{
  "rope_fraction": 0.25,
  "qk_norm": false,
  "init_std_down": 0.0105,
  "decay_fraction": 1.0,
  "final_lr_fraction": 0.0,
  "batch_tokens": 16384,
  "seq_len": 1024
}
Each number is 128 + 24 x the weight over the matrix's rms, rounded and kept within 0 to 255. Layers, rows and columns count from 0. Numbers have three digits each.

# layer 4 MLP down (transposed), 640x160, rms 0.0387, rows 570-610, columns 80-159
149122129104125127115131122128118136117110109122137084181151111131125163159097113130140135142124179160085110155122137095105100128134116167144131135156139103129160167102125115147151154058122109158124117134122100153132169093173090146151132142
114140122126104097096129156158150154128166099159086128087149157161131118117126118123110141151143185110140130158130103158128158111123134124123119098193131132113161119129108129111144109140085095166142111122179118131114120183114173115150153143
125133085107129134131136145128132092121147112113120148103143169095121156087114144160145101113127078164097121118162095137124104102101097168132127124117138160078090122168132088124161127150126140145098153139113150123136088178123144111175148091
123138137137121117149140111140121111117105095113096139143112131129133129120116134089124165096107122222120135126147159151138159130126149146130132122129114101124136127122146132102137124131150144122090166109128115150127129150120136159085134156
127115124098108139127131149130142112108158142139100121108165158092148133070104128139127085139147113109116175085137165105134103090142150166136109134133125120133166102176153134122087126166136145112150140172178128118183132106128123149151126113
098112142091111133112125137067135137148147125144155135125138138136126133130171124161084119161137163142139096170128146128137130136136116127118137104133110132173144104153069131135171084119106155160128169141134107149110145118112110098164109123
138073107114131137142062167164094139177142098138128121086134152148129079146127131121115110143174124129127162130066130113120120124108167102101163136143114113191118153106088144131151109198119112150118140123123104153079102146140118115103114145
129150112165110123102105102143114190159163143098128115111121141132128152104133111109162150117116122135117135132130099118113143116098160113155137108151141147142090134128101121170090140088163174105125146174114099132173151111162156125145149078
145154096150122159140113158116144188104122136130157120130149099102161124103103157080171126113101160133132149119113120156151064089140155110186075122137153070146134180154166098092114108131120105174099138147134118165075168130148115130118100136
118134127111126132134136107151100134119167138056117136146160220173110079117094116096077150151142106145137140142140122111103110074118112159131104149120089155121112122149128115135145103110108096134132071144058163089138101100160167060098157146
123109145130108120106125104123095138130167164151114163119105127116125079095125147153135156141140136111094134133131185158154154110131097170122100117097111139182116158118107139154127123120159121113127132125124132135104122171153158118141098154
096133120149161168126113119147156182160102155109125084093124150138156111108109127094108073113123124160112140135123144095109082152127109064168099148115139128180140193144129136117124161106144133148153128118174163139153123155127102157135125147
093126142134113162087102142125136165156119110140088097099137139157091158145117138093114138099097156101123151111091135135133092118153165113176116125078132094174114081090142125113103160136083139123130131128123124152155077131141127130131127157
153125131113099141137114109122118122140118127134120123115102154079137096129124189125126160165116074142114157094183080160068135145127136098151138099149131132154125141139081121091137112143082138154122149156142132115106120146185135115163139161
124125125163147138110116157118113110089128099111100129134116131165127181135132127151148095128121118108132125136144115130130138147082120117154104140077171116133167112155135081155115114126099111139112094166107149136128159159131099152149080121
112162164113091127118144182142147117115140152177114162183128105090143150111109126079133107080117145151179167125125149154104137114125161141111125119145083113123153115139124134086141096107141139134130114177127094114091120114124139150135159142
109124118159096094135076132124116095148089136141159059128118093133121149143142125096128132120111160132139139124179102157047117118140106170123114173146108099115115074119100109151113128162083139084117144116153121123146121132182134124137111104
161094110126139155104176130156145107139159109134107081104083120114157124102125153140146141113136136114081139116087151131088113144091123140111130127144152123106135097093136109149144147129133143142158119133184097131133194146173127150152124133
152125134140127163122086148127113141117125120147114115116156096142157109133184100081132110138142157124129163091122119130095111159140155067146118164132119121146105100137126062139104183106082103084118104137150175127160107099105128137140118134
111108149127137092109114078101109122138121103112108158153118116140107060125088126129130174115108110121054121116081121130084122186140171117143174089119178132176140134119115159156110094086150136136088167116159128118149155175120123108116124131
098176138111126098120117108134176162107083111096152144143119132123133159175124107132158148140178131113109065146129214146138112132142128149161124161106155131159159126094096154087117154140156120132146079103133111135130087133145115159135144145
115136125118150126129128132105096088126101165127101111102134139136102128159149110103117101087124122167109165124144101116139150143163167149154130148133123116144139101121085104151126110099151134152127109120155098130113090152150149137141146136
116124120105160117179110077164142152123142134141140119104153168128198155123096163159136122154135128146122146121143095132113162122101135133148136157113142107120123111121123090097082127139111144113135167144107099129133138105137134101151104079
137133142130113076126116136106147174144103163116141157144157163131151127124124101127119154123108153178142096132098162113134155125192152131100164103127094114133125150122111134129140141108112141118153138142114111136086066113128126140111122100
117114094127135114100128130143091152135117092156143145173148138095143132186154147124135111114109166160127154159126091108102083102121103156093090191087132103144126121128102133132128121154106132110120101143146155142146109123132112126141136140
072139113101104141122166130079134111123137101168152107130107165110134113133128144125178132135151095127107105125135126103149140112120115128145170130093150117124152122126162138100114130095142146131119157130157168159108142089162147170158121173
096085109132160131124165106118135100095130138129122113148173123149138158146133131068104162154173131133127139146117114112157144164124127146126127115108161099146135134113119104125142137106145105163101101112144138102126156066133124132163117126
117157127111103120174141074092148143155130143116108116128115132127104129122164186136149083159119138151140129096133095135132070151129119141186146077179157109098107120115136137149150134139077138121134118126122080137157131125201097130097126102
126136099126115134148115180117150129152127119159140159157127098096162132111152168137124148105128127160179161117141132165150128127123131096110126105127086146097115126123105118080143136129118133123135107116129132118108095101077127095119090118
080084098090105119126102152129155127128150122129149117158141118129166129128171121126148091092119142182143133156105142116100092098127068069127136125110111116145161150133124115123127167163086136170123130113098134121135152048191113124109143111
124114109141093167138122114085118114139138109129115124156121097107108131121116127136125123159131136172144144135086182139072114151141165123098166126111109149127099119157116129118163171106090118116118110145139110154116124131086078182136147182
133151190138128144128176125096123173121134168130106144130127128105132139089144138143138133111123083109092114145123130153166155094121112076141140142119091172159132088123133129141126113154115130131134128155141150111122079155117083101119111105
121132116131158141145144156134145110132144121148095132105116107154143111145128110102140113131118118138092171108127150147068120148108086126163129129123118150053143109097138154138142122153174113171153115176198113108134144126111143171150168134
122124170148182152104166152137112145119121116098110119067128152107137089164068134132141168115126131111162178116156127130145125144153135154128110113125159124101080110139105135139122141138116136125091110132097142126141162176130133122153104102
090134148159134130120142149095152165105149155135111169126133118136083137129138125104106118137082117138120099107124146149138139157076104134124175120106155108121104107108159091179118150137129112148119144125128132177103103119103120095121133087
098106112081141126137104174108152118164119119159147133114157098133139113160129160112102118137132110120137103111081178102109091154157130109151101146143113121133149081094122170108115142139157132140132133110111139108125089096142135126112128122
127132116135114132110114091107156129140127112145132110119117134136159152077122105142134099099117143128125156141151131172136117131138152143152116144101157098112143131131171148097156119138140146104121161123089137121181102114154172118136116141
130137144124138101110121109131133137135142111095109128143115151057128127066142163152144118131157125148166122121134104158092110097195126180161130126163123147109113139131111119082154100150131155166124153114150136169105128136117129153072141137
162149119142132122131143069070151131131077126118133141113142145129111091110125158140140171087136138150112131160121101118166144136126140127114123107104117120150119094133186079137130123116138133148093104089156109122146102131143130096121149152
113143121153139100142124113115137115116110101123130123162120138145135138124131162156150093150107108119123139171145156158099147117144130124118102117152114101181137112106144061115145149139113133152115125137115158156167125170117128132154147091
107133146138156131177128132122121102124137130139164146157109155138125142090109127075120166139116160136126069117111105126161142103101129177151094087135121112136113118116182124159144129100138116132168112126136147134119135125084154152096113118
# layer 4 MLP up, 640x160, rms 0.143, rows 571-610, columns 80-159
113096159103150143151114141140121125084096147113150100189131130127088128157103130149149125123096064132132122114152128133170141136114130092137116134113118105132087157104095137176149142131169149090099114094095086146192084115092116148102144146
135126136155133134134193134166088151152112103141153139140121082106121159120101107133130160134103147133108116128137184063106168131158137123108097096135155100191107072112117186188123103111114160103147140136140122133129167130129132086111140108
139171166125123117095150133114146100136133127113192092100136142145127113127134097132128109137096163149111182106157121159130113121132123148124148119141154145115144140101136129150130131103091143122152127163146117123140145144108141069145133154
140123140116116078135115120105145159117116130101134096131098097164101117197158153136104112118138132103167119141120087117139166147094085142161130111123127181107100143119125071141155161112179143160119130094081137165089122131157109161115121137
129107115131154139135126134150126109138120104125140150105157128147145086146088146095158124131122120153130157109128096114126129110135114145103148149134106149115114185105134080116097160150138103115137117113172148080169132155169129149113159131
157153165139131137101108125122147144132106158104105152127147091138146162104131080131118118138107102115156132137188152172087176149140065097122112135081129146143100098148107122147137154084121151121082090128111098137121155130078124097127193107
146119126125113135123139151100142105105096122132151178161141121096125100153158120137083142132100130116100129131136175139147137146153130160134143132104111123132148091148115078140180116125112099129092160080143143155075105161110146155133111193
115160109132197089133118120158124100183132144080140130137131102138113152131096134108132161138142124131115135131104108152143103164089132153121155146169119175124138169110115131177133121099113143133159071105138111146135160114127083128123113108
124150108089143142085121138110103122172102116129144123145141100114148155126161130151113151064150085140118145154130094128137157147119137150097163138095167096127130130148160091135120120116111130141133169154142166119116113152073121106160096111
108137100119120125152118143163110099149090096080147098139185137137128156115141140123106093138146116167163115074123124114101098122128147123157131119126135099100141118128188137081105161119101155121128105113127100115146147095142145134156125090
134135179137079135117158126099112158122141073152101137151166116118131134155112096186114139103117131146133135150156154153140111115115083144108163146133087096092132115125128161197129106127134086118092111123105093069136097049090103180161174123
148134118107149121108130087147136113123109142130190128128108098089166135139127162187147148146150128177153134122129104162101135128071146089074111090206140141071106150170104117146133117119152124127152119129140174118117137148127131109119094109
084110099140096091093147176112147145115122095104102124141161123170110146122134121141101116109167146121133107155086156090167160110102117118147107114109091137142147129156158147146128147118132138099144107122124114149111134119069126118091082134
142095109114100110131160088116097124134127150149168138107158141049137089105122129098096144114118129149170114169111150111164109151181165163119146136144117109109114122130150153108122168129157140174140155099148114114135127143130151091115143157
110100100153101154122098113098133141102118122132182141105101150123132123158147124117129134146139121141123106092150165119128154088153131106145124145149112137108135150092158132170119113142104139100114121098119154114124121107173102123146167125
115145142139150161102164121136123122111125128079115104105096119150129131160076111195125133115152102136152095129126122116148124132101158092149183123129151128130111158144120113137156151126126112164138139161103129121148137140117130077104098136
150119170134073124127122154123111119136116118169124134159146097169098169090099131085129117147111121124130114125140095174162164155112139110145092109087080117157133114080127137107129165149134172093126149091076114116167103160119153128116120179
098110147117110112130138125156112142162123143102091123112080155102111161146179113131134179124084142142176100126145122105176138116095104159096134125121159130121125141125115146155149101119108161089117094115130122099145146197135132116112098136
135128089109111130156072138166151118135124120102182119089163126157137154134191140087110107081136113145141110139076114127155104105107101108149124106137154127123134178075130154105175125150129133142143110134124075130102179129159172124155133102
156099127129125119135134162105054115122139129102114175167141119158193112137135114120128118115068123175126151121147098138116189149113120145124094130142127154076096127119142109168133111139134094116097168119128125088138141117103112112145120058
109148119140112135089113153152154155128155105093155145135096103126159093091161138110142136164125090134122092108093168097158128089105089135116151127081100126101150163152214187118149118150111163072108117140088153146116140083107132072125142118
139102157097106113098167131140096133117155102144156125144163137108120086086118110124134132144106111137120114178166151145118170145122101086141115113112131125144124136130107130126165100167138168145121094135151124120130096135098114136144149099
159148123114122132124127156135125092091141122090155139106104108108094131130125170125147105138142106101133149089157098137099128172082140136149100097139153114092135179166122136162119133127159132157125133142177168122135199080137141104108106144
107125124112103103115107124161131113138103134121161161140112066118075124071127107106127120132134118151112173146101160128134134126133103120118168093130168124152126175103153102181134159129132170175114125148182148124140156207109102144154149085
151117110111130140108124155171157159132119115075128116115173103158114088115130161125081114105123118141142131109116125160151119152125124155100107154091118150071114111135098133149149168182121128162116154105085132111138139165129144103090105120
137143140140129121126098131134127125170136103143131145126063156134153147114108138183139121140117131157156099135133142132149107100165080137147129125144127126170151141153169151103149120132114109112141111096121080128140124169105142109087120109
078098133136112139134152148106110069123121128155153128092154122136160121111125098097112168118138126121113151139142131134134193132107128091141102166104084139166125133152138152121110141112156116183116117095123132111081118125084137125120113143
103132143101120093118134124108115158106125134136116137107135153111071074123131111148143098109093112101106105131160152099133193169113107125108129096151148115147107130142123115179113157101079143127076140144144190144133138160119139154105104165
157208156136111109147142093085114131128078132118124133141084116107083158143080127136116127142092075100115100132149136158136153157135144192142122125161154130142113174113102169150087146155148156101121148145170153088131104124100102121155127121
169128134132123134148119140149136100090130093131157114128114080118136125144158148118118106094115123106120137122176151134104116136146157115147078079167150152129118114166113117159110119124133141129117110089123177127145131144144089136133136108
133130174090091078154093086150130125150110161092157158112106145163161148106124149164122126105099163136111121149150150130118130103139147103089144121142094126109114117172070118097132118154105147132129114135138150098126110137097086143123146144
136139113094141135098098111123109110105128120099156138101165157138139124126161139119153160130140103151132129111125106108136149157136131110130146129119110121171118123133117173137131149155094138111129139117133120116097134133129121143086127168
175136104102112124128107103141127104151135142105180103162138113121109142066152133144140113098130106129091103171117159077144163157100127142147140153113082132158137126112155111096100093143149157165112128121174170109095118134128161120151100131
145116137115143090123097134165119123185130134131157130130137169139135089118141162174143102119138147102138120130124087114129096124185123081124075149114119136133141162115098119080135113105128130159140119093107093108175140118105106173103116136
120151147105099124145130131095079126104123128119137151131104132142113132090174144128178109100139150137117154140129150119101157146111104136120131133105144128101104149159116141170132124107140155136161091150138106101121151123175103134117114118
142118157148107089132153153087101109164137100102138157105165151107136146134134116132120118191102113156107079110109164116120148101087130114076172111138132124127154129131132122136143125132094117104121154126151093192099128145131155131151116131
145118133139122151157109119081142090108134106138129110129162102113096133103146102116155129115128177112105161124144099107083109143127073135042137108140146075133132072125154113140087133139132135077120125116122122087180119107110126104165141089
121123144123135157143159103154117135108113093123093104106144129119078125137114117116128129175096139138130139098115150133118156117099120126135147107125147123119116143139093141107154128170104107154162129183180111121135168118079123160147127132
129163115138148141113115127149145118123144122090118085139121097109135153162126141115116150129133129160136119081114119087158103143154128059129166136149135145103123122098110151147155129138148173098131143128128098094084164129114094148109101151
133121114116123153118150138133091122124120114125110107115095134108107122147152130149137115157166114157137129146152151143098090161131133093158154125116122129094123173108130126137134137120152154110137152108129127095147119105156119117148129140